Each number is 50 + 12 x the weight over its row's rms, rounded and kept within 0 to 99. Layers, rows and columns count from 0. The size before them is the row's rms in percent of the matrix's.

# up: layer 10 MLP up, 640x160, rms 0.0551, rows 206-248, columns 0-79
# down: layer 10 MLP down (transposed), 640x160, rms 0.0552, rows 206-247, columns 0-79
up206 090:57 42 57 42 15 58 51 55 34 68 65 54 53 53 27 17 69 45 47 29 49 31 60 62 61 52 56 38 62 57 41 44 61 50 61 54 36 62 60 45 39 46 47 50 33 53 39 47 53 44 78 57 64 29 72 57 39 62 55 36 54 66 51 44 49 39 53 56 36 37 45 49 31 58 46 48 44 35 37 48
down206 093:36 43 47 47 46 26 46 40 43 54 43 55 34 67 48 57 53 54 62 52 37 44 37 12 54 63 42 32 64 43 27 53 38 63 60 34 55 44 52 59 40 48 29 65 44 63 58 33 44 45 48 57 41 68 43 36 40 62 48 61 33 38 67 54 42 79 24 46 47 55 48 33 52 38 68 52 46 73 49 30
up207 098:41 58 51 47 31 59 55 53 37 41 51 54 73 55 42 57 40 18 47 56 48 56 65 32 61 42 64 58 64 67 43 49 65 34 68 43 62 72 66 46 45 36 57 42 49 37 67 26 39 68 61 64 36 37 71 57 56 65 46 36 40 47 51 34 47 49 25 54 50 63 65 78 67 57 51 52 31 55 53 55
down207 092:66 41 35 66 29 31 56 47 55 54 52 48 56 52 45 36 64 49 52 44 32 28 56 32 39 49 56 62 58 66 53 57 29 45 58 38 52 46 44 42 67 31 22 56 35 55 60 57 46 55 66 52 41 42 51 37 58 16 63 49 50 75 36 75 55 67 56 69 83 50 52 32 52 50 39 58 42 40 60 47
up208 106:70 71 58 58 57 51 37 44 75 50 48 43 52 49 55 47 34 30 79 52 59 46 56 54 41 41 37 52 49 49 50 49 47 60 48 56 49 50 40 44 51 37 71 74 42 37 43 35 45 64 48 59 51 73 47 48 37 55 54 41 50 56 52 36 66 58 40 60 42 51 62 40 50 62 10 49 62 76 69 39
down208 103:49 30 41 48 29 54 66 61 37 59 65 20 47 52 46 35 43 37 53 58 73 63 41 55 45 48 54 63 41 68 61 45 59 64 42 54 61 35 31 49 72 72 69 54 49 56 36 39 57 34 35 56 47 49 34 70 50 56 50 68 46 60 49 54 40 51 73 56 40 56 56 70 55 53 55 39 59 50 51 55
up209 103:65 43 33 36 35 62 49 59 48 56 57 47 38 35 27 59 41 44 39 47 49 51 38 67 43 45 30 37 26 52 61 54 49 42 22 48 69 57 50 33 46 45 53 81 52 58 54 56 33 61 65 51 34 31 40 37 53 62 40 39 62 50 46 54 57 45 45 32 56 52 50 60 65 59 73 52 41 41 44 44
down209 099:60 49 55 49 47 37 52 53 35 29 45 29 37 64 46 74 21 68 56 50 43 76 56 66 64 65 29 56 65 54 42 58 67 61 51 41 41 50 49 80 76 69 57 39 57 51 31 48 41 46 45 52 28 48 43 28 60 40 38 49 56 63 58 34 35 67 44 55 47 64 25 43 52 44 64 52 45 50 44 62
up210 103:54 44 68 51 36 20 62 62 40 40 48 43 62 30 61 33 56 41 56 70 25 54 68 58 58 47 20 39 60 53 44 40 71 59 47 58 51 57 57 36 61 49 34 64 49 43 34 29 48 64 61 50 36 53 54 37 66 43 23 41 46 43 39 52 49 56 42 36 48 67 52 41 38 51 46 48 49 57 57 33
down210 106:55 44 44 51 46 67 36 45 72 57 52 38 18 63 42 53 11 61 59 39 53 54 34 49 43 43 48 33 25 52 43 44 57 42 34 40 35 62 41 65 43 39 36 58 47 57 62 64 27 58 71 39 50 47 50 61 33 40 37 58 34 63 64 50 69 54 44 48 45 60 37 47 60 50 54 80 44 40 42 54
up211 097:46 49 55 44 38 54 62 59 48 30 67 52 53 55 46 44 49 33 46 50 37 41 70 34 55 45 60 52 56 50 71 52 65 38 82 55 48 58 34 60 62 47 23 65 58 32 44 72 55 54 51 58 52 49 46 45 48 72 57 52 39 28 23 47 40 70 51 29 61 41 57 41 53 32 60 39 58 44 58 48
down211 102:53 29 43 48 41 60 65 68 53 43 73 48 48 47 49 38 43 38 48 53 47 50 40 35 42 44 27 47 53 46 60 35 32 43 60 38 45 53 64 66 58 54 62 78 50 70 33 61 60 43 28 53 48 52 50 33 51 53 61 76 49 44 36 24 46 51 57 41 39 56 61 38 64 29 59 57 43 60 30 44
up212 095:36 20 51 52 51 65 42 51 56 33 50 57 45 35 46 29 35 68 41 43 40 52 39 46 60 28 69 52 51 44 49 58 54 53 44 46 56 46 38 41 35 70 46 44 62 50 42 58 40 38 47 72 65 49 52 36 18 41 46 66 35 45 47 49 65 46 71 47 66 45 50 46 74 63 31 52 34 58 46 53
down212 102:50 58 52 63 62 39 39 62 58 31 35 47 26 32 39 33 42 39 53 55 48 51 48 45 85 71 57 71 34 54 50 58 48 64 55 27 40 54 57 61 34 49 51 44 62 74 50 30 38 39 36 60 59 59 52 28 39 45 43 45 50 51 54 53 33 65 45 46 43 37 42 58 54 57 47 47 60 38 34 37
up213 114:58 44 35 53 44 72 49 35 51 48 49 43 47 52 58 37 71 72 38 36 59 33 39 46 41 32 61 52 39 35 46 41 57 42 64 42 70 56 46 27 75 39 69 57 57 50 57 54 59 73 50 82 55 51 56 50 71 66 23 58 34 47 56 65 44 53 68 52 51 60 83 51 51 53 35 51 54 65 65 38
down213 118:47 44 39 40 40 43 73 65 47 45 26 39 47 35 48 57 64 61 24 51 34 38 29 64 53 35 36 43 46 64 55 37 51 50 58 61 54 70 75 31 44 62 42 45 48 52 44 63 49 43 45 61 43 63 40 55 64 46 32 31 54 52 43 32 48 51 58 42 81 66 58 54 48 54 36 51 69 62 32 48
up214 104:53 63 74 41 47 43 53 44 54 50 47 43 54 45 30 58 55 48 59 65 72 57 48 38 41 68 41 42 77 45 46 50 43 50 57 70 52 56 59 47 75 41 34 32 51 48 56 38 31 59 47 51 70 52 27 73 92 50 44 47 45 39 55 57 70 57 53 47 70 51 46 60 39 43 49 65 42 60 31 54
down214 100:72 44 46 44 57 57 51 24 50 61 32 44 48 50 58 58 28 51 53 54 56 34 79 52 33 43 21 29 30 38 55 42 59 75 43 47 48 43 56 33 49 44 61 51 60 42 36 63 70 47 50 25 29 32 45 34 41 65 47 58 57 51 34 57 46 74 46 56 50 65 43 43 60 62 41 24 53 35 23 59
up215 101:47 59 53 67 57 41 34 46 30 48 54 59 43 37 42 46 45 42 50 44 55 41 33 68 52 50 25 24 74 41 71 40 74 54 50 27 34 74 65 52 22 30 49 51 71 50 57 48 44 63 61 41 40 74 57 54 34 68 62 50 67 57 64 37 29 57 56 71 45 59 44 57 50 61 54 54 40 48 53 64
down215 105:73 36 36 49 54 28 48 44 31 71 68 40 48 58 50 35 47 35 51 55 62 52 51 47 54 42 50 58 60 54 67 62 33 66 64 36 55 43 34 57 45 73 45 40 33 51 67 56 36 64 34 43 73 59 60 52 33 46 60 32 51 51 42 44 37 65 50 54 51 55 58 30 73 57 40 46 68 48 55 61
up216 110:30 41 68 57 47 42 40 39 30 48 67 46 55 49 60 60 47 66 58 52 40 27 30 58 53 26 65 54 40 65 72 24 47 32 68 46 38 42 58 41 59 35 35 41 46 43 62 46 60 33 64 28 33 26 29 55 64 49 43 56 33 43 53 54 43 63 52 50 50 48 38 24 48 55 58 45 28 45 63 33
down216 106:48 67 49 35 37 59 56 54 40 47 45 64 34 44 44 48 50 48 55 41 33 50 61 54 55 34 52 45 63 36 55 57 56 46 56 44 58 40 51 53 43 44 42 53 73 40 56 40 52 40 46 43 44 37 57 60 40 31 69 37 53 24 45 50 45 48 37 45 54 41 67 42 48 77 33 32 23 41 63 57
up217 099:61 55 63 34 56 56 73 59 49 29 53 39 37 59 70 40 51 40 56 19 71 32 19 58 64 61 49 56 58 64 60 59 47 39 54 73 45 62 74 59 49 52 65 61 65 48 52 54 67 40 31 50 39 45 76 53 54 48 27 53 40 34 58 37 57 48 36 41 42 52 46 55 61 65 24 41 67 35 57 52
down217 096:26 47 59 47 41 48 38 35 30 47 50 49 57 56 36 33 46 61 56 47 35 38 50 40 38 68 65 54 40 43 32 62 64 47 33 43 68 56 74 59 47 33 39 50 41 53 37 44 60 54 65 61 26 64 47 42 49 35 56 46 45 39 46 63 52 64 49 76 50 50 39 36 75 40 37 48 67 58 52 34
up218 101:13 55 63 50 36 57 45 38 40 42 55 43 71 47 38 70 53 54 49 35 52 49 47 57 62 56 62 38 56 65 38 50 52 47 75 30 32 54 39 37 53 70 52 45 41 51 56 48 51 67 29 50 36 32 67 61 46 53 37 64 61 72 58 57 48 42 58 58 38 56 36 56 70 45 30 51 43 74 47 61
down218 101:38 41 24 66 59 71 42 50 58 35 44 45 47 46 65 69 30 46 57 37 64 67 53 47 44 72 57 63 62 39 41 64 52 62 38 51 38 51 44 44 50 50 53 58 68 34 39 34 41 45 53 71 56 67 29 65 49 61 30 41 68 42 60 58 47 38 44 45 43 34 54 46 53 56 42 59 35 36 53 67
up219 083:56 53 47 43 57 41 53 50 35 41 56 54 48 36 56 28 63 32 30 53 50 34 60 43 47 58 52 53 33 47 38 35 29 56 41 40 62 58 58 46 57 29 42 41 43 25 53 46 46 51 39 59 61 74 48 66 51 66 58 69 29 25 57 67 63 38 51 53 45 39 67 65 58 69 64 53 46 57 47 45
down219 088:63 34 54 68 53 54 59 55 40 42 75 60 44 36 62 66 43 40 48 54 63 33 41 52 29 63 48 53 80 72 38 47 40 52 42 44 46 45 46 46 58 41 63 47 39 51 41 48 64 28 58 47 45 48 52 46 59 68 57 36 68 64 59 58 61 60 59 56 61 21 48 57 32 42 44 46 33 53 42 44
up220 092:58 42 66 59 71 46 57 55 38 36 35 58 59 58 44 53 56 34 48 32 37 65 34 48 54 30 86 26 52 48 43 47 24 40 51 42 42 21 51 48 34 57 52 45 42 40 53 55 42 42 41 70 53 29 47 52 51 45 52 42 49 80 54 55 43 38 44 49 37 64 29 41 57 44 33 64 66 72 60 57
down220 090:45 57 36 61 39 70 57 48 34 48 51 46 33 53 62 54 59 37 54 33 53 54 38 56 29 57 47 50 42 54 72 72 47 30 49 52 39 65 40 53 44 45 45 51 53 79 28 53 39 70 64 73 48 67 26 15 49 42 38 48 39 44 45 61 39 45 42 46 49 48 44 45 45 56 48 50 56 47 49 36
up221 100:46 51 37 60 67 47 55 45 50 40 37 75 48 42 55 51 65 63 52 58 42 59 65 36 43 48 56 46 71 53 48 34 18 54 63 59 50 56 57 32 36 38 69 69 38 36 68 50 59 11 46 59 58 56 59 47 49 49 63 59 55 54 67 40 58 66 69 42 37 44 56 49 29 27 61 51 61 33 48 36
down221 102:55 62 41 43 38 51 59 47 67 62 46 38 58 36 51 79 42 51 54 63 61 81 68 25 41 53 34 41 68 48 54 50 58 47 56 62 61 33 55 44 61 50 58 55 37 53 64 49 67 54 41 45 79 67 35 41 62 41 75 59 65 43 54 43 60 51 51 52 52 56 48 56 29 28 39 67 68 41 30 41
up222 112:56 67 53 47 48 37 56 75 24 38 53 29 57 56 45 53 30 48 41 41 65 47 59 47 44 62 52 64 46 47 37 56 59 49 48 54 44 55 54 48 44 39 49 38 55 36 62 44 61 63 43 42 69 32 57 46 35 44 63 71 46 47 51 56 68 58 61 45 60 39 53 37 45 43 52 40 56 57 54 45
down222 114:67 61 45 32 34 57 67 62 46 41 59 43 46 56 35 61 61 59 55 33 48 56 55 32 64 48 40 58 53 60 40 36 49 55 42 77 50 49 45 62 43 55 24 49 65 41 54 69 34 32 54 16 57 38 50 59 53 32 50 53 62 48 48 55 40 53 69 59 86 48 67 49 42 59 74 69 31 63 34 65
up223 096:47 46 72 62 75 55 55 41 49 47 32 39 54 52 60 54 48 46 39 37 58 36 52 60 58 53 37 48 32 52 78 58 57 50 69 33 40 59 42 33 84 46 59 45 36 63 67 50 63 75 52 54 34 43 46 42 63 51 47 72 54 58 41 43 56 48 35 41 48 66 57 63 61 37 49 29 40 36 44 64
down223 088:43 46 43 49 55 33 61 78 27 50 52 60 52 69 56 56 43 45 60 62 49 74 66 54 57 55 47 46 38 58 47 43 77 60 51 50 74 41 70 62 38 55 21 56 52 47 44 52 55 65 55 25 31 52 54 43 70 53 36 40 34 50 57 57 45 65 58 44 37 13 55 55 54 63 59 66 60 38 47 62
up224 108:25 49 28 60 41 55 42 38 43 41 49 50 64 50 66 59 40 54 53 38 57 33 49 56 59 86 33 57 48 34 57 36 55 51 57 39 29 63 55 39 52 36 48 67 53 38 71 51 56 26 57 62 48 49 59 52 49 48 39 68 59 42 51 61 40 37 51 71 36 41 44 63 41 56 43 59 53 64 56 44
down224 115:52 57 41 36 40 48 69 51 38 48 58 80 45 49 37 47 28 30 31 37 34 59 84 56 34 43 47 40 41 51 56 50 50 50 64 55 62 55 59 51 31 60 46 27 26 50 59 48 23 59 49 56 34 52 56 43 45 61 59 50 55 28 45 53 49 63 60 49 59 46 58 66 69 35 35 53 46 53 53 40
up225 099:38 35 31 28 69 60 50 39 46 47 53 47 70 37 48 46 38 34 46 49 28 45 57 49 36 39 45 48 57 47 47 49 57 59 61 33 60 48 66 36 68 58 55 40 62 38 38 49 37 53 47 54 47 41 48 49 54 46 48 53 59 63 36 47 27 44 26 51 69 53 50 62 39 65 43 74 52 37 22 57
down225 099:44 43 67 21 39 51 23 72 44 70 33 37 68 37 40 47 43 45 54 63 48 69 54 34 45 61 15 57 44 63 46 45 66 42 56 37 47 51 40 57 40 60 49 61 54 47 54 49 38 42 35 46 48 45 44 50 22 53 31 59 48 35 39 43 41 45 29 24 61 79 57 42 63 37 63 55 49 72 28 46
up226 099:44 53 44 37 48 44 58 60 46 40 47 26 43 48 34 44 52 50 45 31 45 43 47 73 43 37 68 43 52 38 60 56 37 54 50 67 50 57 53 53 59 48 26 50 63 46 43 58 52 29 42 49 54 46 74 57 47 44 62 69 42 45 73 68 71 43 55 72 55 63 29 35 61 51 61 44 61 48 62 66
down226 104:48 47 50 45 38 35 61 48 58 33 52 51 38 68 44 47 58 47 45 46 54 59 71 55 59 45 59 66 47 62 62 56 60 60 50 43 61 85 52 76 81 46 40 30 50 53 41 45 61 27 63 41 38 56 39 39 56 69 59 61 45 57 73 65 57 53 74 55 36 63 28 65 44 47 33 71 69 64 61 50
up227 094:48 49 47 48 65 68 34 67 57 55 53 60 36 50 41 59 46 62 37 61 51 64 62 44 41 59 52 37 46 60 38 64 72 61 46 50 63 48 53 65 48 54 54 46 69 38 36 42 54 56 35 52 64 56 47 66 48 54 36 57 71 49 37 47 58 19 47 47 57 41 51 27 32 53 46 52 71 64 59 37
down227 106:63 39 70 58 49 42 45 53 45 43 63 64 39 46 37 51 54 56 70 54 74 49 47 52 60 40 26 38 74 63 54 61 55 53 39 47 60 40 48 28 42 32 52 58 30 70 36 42 73 63 56 36 45 50 59 41 51 54 57 41 39 66 42 59 60 61 51 66 47 70 38 60 40 54 40 49 67 54 43 42
up228 102:44 56 44 48 36 53 67 52 36 41 56 42 48 74 44 41 67 40 59 42 56 46 42 93 40 52 59 52 65 48 75 63 39 55 75 36 54 61 36 53 29 42 58 57 55 59 31 27 58 63 49 58 48 60 47 44 58 60 38 44 48 56 34 43 65 40 43 75 47 46 29 43 66 54 81 50 42 58 58 45
down228 102:51 60 28 54 44 37 64 42 57 29 65 43 53 40 52 40 77 34 58 50 38 39 35 67 71 65 57 44 55 72 40 47 50 35 67 49 47 87 52 43 38 45 47 38 57 65 59 68 42 43 46 52 41 42 37 35 65 33 46 44 28 42 34 42 54 56 65 52 43 59 40 52 34 47 49 46 49 33 49 48
up229 100:31 46 58 70 59 39 64 51 51 41 39 78 34 43 57 64 57 37 46 64 43 34 32 54 49 68 48 42 67 37 54 38 48 77 41 52 38 64 55 52 62 31 43 60 43 73 74 45 36 56 70 59 72 56 58 30 51 67 49 59 33 42 34 51 82 50 36 40 65 50 62 62 50 50 41 38 45 49 54 59
down229 105:24 66 65 36 71 49 36 59 57 40 47 44 37 42 59 55 56 45 39 57 29 35 26 73 61 36 24 59 53 57 48 57 65 67 27 43 39 70 46 48 38 73 46 40 40 66 57 44 53 51 52 39 32 46 42 17 18 60 52 54 67 40 47 54 30 40 55 46 31 59 49 51 55 38 40 57 53 34 51 36
up230 111:51 32 68 41 43 33 60 54 42 58 43 49 19 42 63 34 52 60 44 56 38 35 46 30 78 44 54 42 54 50 29 57 50 75 50 46 43 79 36 45 50 35 48 36 67 33 24 43 28 54 49 62 53 61 43 53 56 41 54 50 44 36 36 27 69 53 62 65 41 27 40 35 53 59 37 51 48 34 53 51
down230 106:56 64 52 46 66 43 51 53 57 43 45 34 41 42 47 44 53 50 64 39 38 35 50 73 71 65 48 50 64 61 32 42 55 39 78 39 80 53 42 52 48 41 37 55 79 51 45 63 65 56 58 69 45 60 43 54 60 64 32 39 45 43 44 20 42 41 57 60 48 35 22 34 42 34 76 50 47 50 72 65
up231 113:33 63 55 44 29 46 57 39 45 71 48 57 64 32 55 44 44 55 52 44 28 54 48 50 44 62 39 55 59 48 34 47 54 48 29 64 50 42 50 02 71 45 42 40 65 45 59 32 25 57 53 60 42 66 44 49 45 37 60 54 44 55 35 66 50 41 63 59 67 46 53 46 22 31 39 54 45 46 43 48
down231 113:43 32 65 65 57 48 49 66 38 47 34 63 53 54 52 38 51 64 55 63 60 60 39 43 49 30 61 80 44 52 56 54 63 48 53 48 61 37 37 29 52 40 56 56 46 33 49 64 26 60 27 37 67 56 25 22 82 42 64 40 51 40 47 36 43 58 44 59 48 57 41 44 62 53 61 45 23 47 52 61
up232 112:61 74 46 53 57 41 52 56 60 78 68 48 48 55 38 46 45 25 36 60 39 50 72 41 48 46 63 53 40 68 50 54 62 57 49 39 52 43 60 54 44 37 40 35 54 71 37 54 45 56 70 61 62 48 57 67 55 51 32 50 47 54 47 52 47 61 60 69 30 45 21 37 35 27 36 56 67 44 51 25
down232 106:51 47 42 59 59 49 72 48 74 64 64 51 70 57 37 38 33 42 63 29 73 14 48 50 60 47 58 62 47 49 61 54 49 43 44 39 50 36 39 40 28 66 67 36 49 30 42 50 43 36 36 59 54 53 59 31 59 51 47 49 54 40 52 67 51 42 56 66 55 60 44 39 62 49 38 73 51 46 55 50
up233 110:34 60 34 42 35 46 58 36 36 45 47 46 59 35 51 45 51 54 60 38 64 52 66 28 48 55 35 56 48 43 59 78 39 55 61 51 24 42 33 58 44 52 45 39 50 35 34 47 50 49 37 32 40 29 40 22 56 56 56 52 36 48 43 73 56 61 51 52 57 60 42 49 72 33 27 73 57 66 60 50
down233 098:29 50 58 28 59 56 52 45 61 37 39 37 51 58 62 52 50 53 58 44 56 35 52 56 53 35 57 73 43 41 58 75 62 48 50 62 52 57 45 56 64 56 44 29 59 55 36 54 50 54 48 33 72 27 36 42 66 45 54 59 50 51 49 49 46 39 35 22 42 62 46 53 46 59 27 88 70 46 64 58
up234 097:44 32 45 37 59 42 34 66 51 48 50 74 43 49 46 48 72 72 47 48 45 38 65 50 55 49 27 41 55 38 44 41 46 38 62 28 64 41 52 63 55 56 47 57 52 56 63 43 46 33 50 55 48 43 44 61 59 48 36 41 54 36 35 62 50 56 64 49 29 69 44 51 52 64 34 51 46 48 28 62
down234 102:32 34 45 85 53 49 56 60 41 64 60 45 52 51 70 18 68 53 50 68 49 55 47 46 43 72 56 59 41 44 28 48 48 40 41 57 61 74 61 44 44 34 73 53 44 50 36 63 39 42 61 61 47 43 35 70 58 50 23 60 54 53 51 60 59 60 61 43 52 53 65 60 37 59 59 58 60 52 51 38
up235 091:61 57 60 40 51 59 34 62 39 70 39 49 47 30 42 62 45 54 41 67 55 57 53 31 40 45 64 50 54 46 84 50 49 70 41 62 57 47 36 68 37 44 62 72 60 45 37 32 56 40 45 56 34 31 61 54 30 56 68 46 49 38 40 41 50 53 60 55 57 39 77 51 39 21 60 74 51 65 39 40
down235 097:49 73 63 65 29 58 43 84 30 41 66 37 63 46 59 46 46 80 60 40 43 55 34 58 63 35 62 72 51 41 44 56 27 54 48 61 68 36 46 46 39 53 54 35 45 57 62 33 58 22 55 53 55 39 54 44 56 64 40 29 47 59 37 45 63 49 34 40 38 76 67 40 51 46 56 55 62 43 33 58
up236 094:31 64 47 63 48 35 48 49 37 35 40 60 48 37 55 48 31 52 69 71 56 50 36 63 49 36 56 32 57 54 58 73 37 49 51 36 51 48 35 42 39 56 57 59 36 40 43 48 64 59 52 55 30 58 53 24 57 40 39 41 28 52 79 36 60 46 67 52 51 48 71 51 35 33 50 36 69 56 44 62
down236 090:68 63 39 45 82 48 41 53 40 26 56 53 56 64 45 76 57 47 34 51 54 66 64 64 63 48 53 47 50 38 30 45 63 43 49 72 59 44 51 33 65 62 36 59 64 79 62 48 22 80 54 51 53 74 58 63 42 75 33 22 54 51 38 50 47 35 75 46 51 49 38 48 38 48 55 38 46 60 55 60
up237 111:44 46 55 49 47 59 53 24 42 63 29 61 49 42 59 58 59 43 58 54 61 48 60 42 66 53 77 47 27 51 53 46 40 49 47 34 73 56 63 63 43 54 56 36 42 46 44 37 58 50 64 34 46 70 29 72 60 64 56 58 68 64 56 19 44 44 59 57 76 44 75 60 52 66 75 43 51 78 60 66
down237 109:44 45 65 63 52 44 61 43 52 36 52 70 58 40 36 34 65 35 23 58 57 36 69 54 61 60 62 46 26 56 40 57 47 54 56 45 65 39 59 59 81 43 50 52 26 37 20 40 67 51 45 50 51 60 43 43 47 56 43 53 49 65 48 33 39 46 45 68 46 39 58 63 51 48 48 42 38 55 76 52
up238 085:57 15 39 50 44 60 59 38 48 48 78 53 27 56 55 48 60 44 44 36 64 56 55 58 39 45 65 45 38 30 48 56 60 55 40 47 51 55 26 33 52 46 64 64 40 48 46 43 54 34 34 54 45 25 54 41 59 61 62 51 54 48 40 55 20 47 51 51 58 30 41 50 37 70 32 49 45 40 54 38
down238 086:51 39 71 46 59 53 37 38 42 38 45 39 55 31 35 49 39 60 43 27 50 60 64 46 38 58 41 58 63 48 35 65 49 59 51 37 61 42 73 63 59 51 32 49 62 42 54 46 65 75 50 53 44 55 68 62 51 53 36 66 50 36 62 43 53 41 60 54 40 81 66 30 61 46 48 49 55 68 73 47
up239 101:49 55 51 27 46 39 63 61 40 55 37 45 53 33 39 42 41 53 70 58 42 35 45 60 41 53 22 44 40 62 47 30 50 64 41 57 55 34 52 50 90 46 50 74 65 48 60 54 46 52 36 52 66 49 41 56 37 45 28 53 53 59 79 36 82 82 42 52 42 55 31 44 55 58 52 48 51 67 50 56
down239 101:42 46 60 62 39 54 21 62 53 56 36 39 61 53 64 51 63 59 47 45 52 44 37 55 50 44 57 31 57 44 43 48 70 45 43 32 68 52 53 47 42 57 38 45 62 33 54 53 50 80 48 45 49 69 46 61 43 63 53 48 30 65 64 41 40 39 52 46 50 69 62 53 78 34 45 43 60 41 22 52
up240 097:60 48 34 31 53 69 42 65 32 57 66 56 60 40 75 64 54 41 38 48 36 38 56 34 50 44 51 36 58 44 43 52 50 45 64 49 55 44 56 36 50 46 38 45 58 47 46 59 39 57 70 56 47 44 44 67 46 51 35 63 42 46 55 48 68 33 72 49 39 45 64 41 62 60 46 31 49 43 32 37
down240 100:33 54 40 40 56 39 46 56 64 26 51 73 69 59 60 33 44 46 55 55 49 45 39 61 31 50 59 50 64 45 50 42 71 22 48 50 61 51 46 64 44 54 71 54 51 54 51 31 38 61 63 49 41 51 54 62 51 55 69 57 57 66 56 57 54 55 52 37 31 40 46 56 41 78 51 36 40 58 43 71
up241 084:59 57 59 33 58 38 38 44 51 58 43 51 62 24 52 57 50 54 64 72 48 51 81 47 30 52 46 53 47 54 45 65 47 43 56 47 26 54 49 43 39 63 43 57 38 47 36 58 60 34 27 74 53 40 65 50 63 42 59 57 42 61 57 71 71 37 43 59 50 48 54 69 78 26 53 35 49 42 51 46
down241 092:37 62 43 63 42 49 62 38 72 37 43 34 52 40 41 49 50 57 43 58 48 35 48 41 48 63 44 41 46 58 30 52 51 46 57 57 24 36 44 55 45 46 54 51 52 46 70 64 54 41 54 69 57 74 39 52 64 31 35 68 49 43 21 39 45 51 57 37 50 51 40 69 60 41 30 51 35 69 55 54
up242 095:42 37 49 42 56 60 58 48 47 63 71 59 24 60 77 57 68 42 64 49 55 35 57 36 35 67 34 59 70 42 53 55 40 17 52 56 28 63 62 47 71 38 57 51 68 40 52 43 59 58 50 58 50 51 54 69 48 41 39 50 76 43 64 58 46 55 41 37 40 46 65 44 34 76 62 54 50 51 36 48
down242 095:58 49 52 64 54 50 37 54 54 57 41 45 49 40 48 54 57 56 33 41 52 34 47 50 57 42 37 69 48 49 77 33 54 62 55 70 50 42 57 69 44 43 37 51 60 46 54 30 57 44 51 49 44 52 61 69 52 53 49 57 70 52 39 45 45 34 54 72 54 36 69 50 47 49 59 44 36 38 59 65
up243 105:44 58 34 51 53 86 48 51 55 44 74 64 50 41 63 55 32 35 44 54 35 43 49 60 41 66 60 43 40 60 47 41 55 40 65 55 56 40 56 51 51 28 58 60 50 36 35 64 36 50 62 57 76 62 50 63 28 53 64 45 46 70 15 54 59 39 69 36 41 49 57 60 54 54 44 46 52 54 51 32
down243 098:43 43 30 44 52 66 62 56 71 69 70 37 62 53 53 53 68 56 50 65 54 49 51 54 38 64 58 50 44 44 60 69 50 33 55 54 59 45 43 57 40 46 42 43 64 62 58 72 38 53 37 49 30 30 40 45 38 58 57 58 50 54 45 58 38 43 62 46 57 27 39 60 55 40 49 43 48 72 62 62
up244 096:38 64 63 51 40 39 51 23 60 69 73 62 35 42 48 56 41 47 27 49 21 37 48 47 51 71 53 50 28 44 49 42 38 60 40 39 35 32 55 37 52 68 56 32 38 53 58 41 65 51 90 55 55 51 62 53 42 46 49 30 48 58 62 51 63 37 43 60 34 44 58 40 50 57 60 45 41 49 45 40
down244 098:45 49 38 58 60 65 39 23 60 55 63 39 58 46 37 58 31 52 59 35 44 27 61 56 56 60 39 54 36 38 65 59 65 84 69 39 62 52 53 46 49 58 69 59 51 43 44 52 60 54 64 59 57 48 66 53 37 40 49 59 30 27 46 44 56 29 54 46 54 59 38 56 59 50 35 44 40 70 54 39
up245 094:50 41 71 44 64 64 58 40 32 41 46 44 37 50 49 40 44 40 45 61 64 53 60 72 35 62 39 48 33 57 68 38 52 38 43 37 53 37 39 48 65 58 37 31 50 48 62 48 58 54 52 59 54 54 37 18 48 52 49 75 63 61 13 49 42 44 63 56 68 56 69 63 59 51 40 61 29 70 36 48
down245 097:41 49 78 61 62 36 39 53 43 44 63 54 52 62 30 48 48 45 60 68 56 32 64 55 55 78 63 57 64 49 63 33 48 40 45 40 60 38 62 54 54 34 27 54 61 52 72 39 47 52 54 45 47 39 60 33 54 56 50 39 49 52 41 63 58 58 60 42 59 60 48 64 40 36 44 50 68 52 58 47
up246 094:44 45 40 45 39 50 47 56 41 60 39 55 68 46 23 62 68 58 49 53 43 45 47 44 42 44 65 49 30 75 50 30 53 45 32 44 47 50 70 42 77 21 66 61 57 65 50 58 56 66 43 63 48 59 29 66 45 33 63 43 37 46 57 59 71 52 67 53 46 51 35 31 47 63 30 44 25 54 46 38
down246 097:44 39 55 71 46 52 59 61 43 72 50 59 59 43 37 70 57 54 58 55 51 44 68 69 47 47 44 32 55 39 40 45 63 41 39 59 58 25 66 44 28 56 45 58 46 78 47 61 62 42 62 39 52 63 42 66 65 51 60 46 60 43 38 44 45 11 39 53 55 40 46 61 56 31 57 66 42 56 55 59
up247 092:30 60 30 66 49 47 53 51 57 47 55 55 38 36 66 42 48 38 32 70 42 56 64 41 58 52 62 60 49 42 52 71 58 46 69 57 40 48 47 56 65 46 38 39 53 36 32 40 58 40 44 40 57 46 42 55 48 65 61 23 42 59 53 45 56 49 57 60 49 87 33 41 35 35 46 59 53 39 46 53
down247 100:64 55 37 55 51 56 70 39 65 61 58 50 40 31 55 42 31 39 59 51 57 51 49 50 43 60 62 66 50 61 44 69 60 49 37 59 49 44 46 50 52 44 47 59 56 43 37 61 66 50 65 58 47 38 60 76 63 27 40 36 40 45 19 52 36 55 48 18 49 51 43 55 28 61 61 57 30 33 56 30
up248 097:53 52 34 42 71 63 53 70 61 48 59 69 40 58 40 58 54 54 82 25 54 52 56 59 26 56 57 29 41 48 33 54 54 58 57 48 47 56 40 41 49 39 54 28 72 37 47 42 43 41 41 57 66 61 51 54 43 42 42 43 57 33 47 41 34 37 71 60 49 41 57 38 46 44 53 43 29 69 25 50